Weights of a small transformer language model: RMSNorm before each block, no biases in attention or MLP.
Each number is 128 + 24 x the weight over the matrix's rms, rounded and kept within 0 to 255. Layers, rows and columns count from 0. Numbers have three digits each.

# layer 6 MLP down (transposed), 448x160, rms 0.078, rows 441-447, columns 64-95
143095118144120103115129132141111126110117131103129109130123140143117139130126100103133110156148
083141148151094094108167112091129085101143151148132132135108089119117164166131142085135102123109
131157169107127130149144152134133067122169112156109132141135102151111094132096109111104133138107
122122139157141143134118142109151135127083152116110113113144138134119108117120132143105156101135
155129130124119116159068112112090147146122132165111132123130092147098132133096144122119150125150
137161109123171143145133179121116060107135084101114106152110146128172110141093128132137154110161
123130133124114129158148127113117158166142158104092136131105127132155125187120094107093123159130
# layer 6 MLP gate, 448x160, rms 0.0767, rows 442-447, columns 64-95
163152118107105110123154131106175099143118111145083136120116114126128100140150117138142084143136
151088139111137061123107131144166142163135105161138133117154109143125130101143123148133107175114
147116119122119128131131149107187136135129121061095140149119183161127125132147147106111125119129
147104143135163109129145135117064132114104098136105119119125114136174098187126156119165112151130
128138140113124096112167114142133172132124143151140121153120126123174136109146129121155106121125
075124088110132121139149133173099127155143099169116120135175117142114126126159109151128120101146
# layer 6 MLP up, 448x160, rms 0.0794, rows 442-447, columns 64-95
117136148178140162159138120088171124139123116110146117125139108128125144107133134140129118096126
136124170118129105114097091145132132168128149158126141155147152105104160162088100161116108134109
111134086158172104129156155138157106143109127164128130152157108113173112143124133124159118129141
151102152122100124138149128120159138142140140120127108131117137111131142117164113106153138152130
129142121077203099150145098122143080190119093149141133175137089114161140130133138152130095122164
133144140115153131131111114122098101106134163153143166192150151112127164119126110157101110090157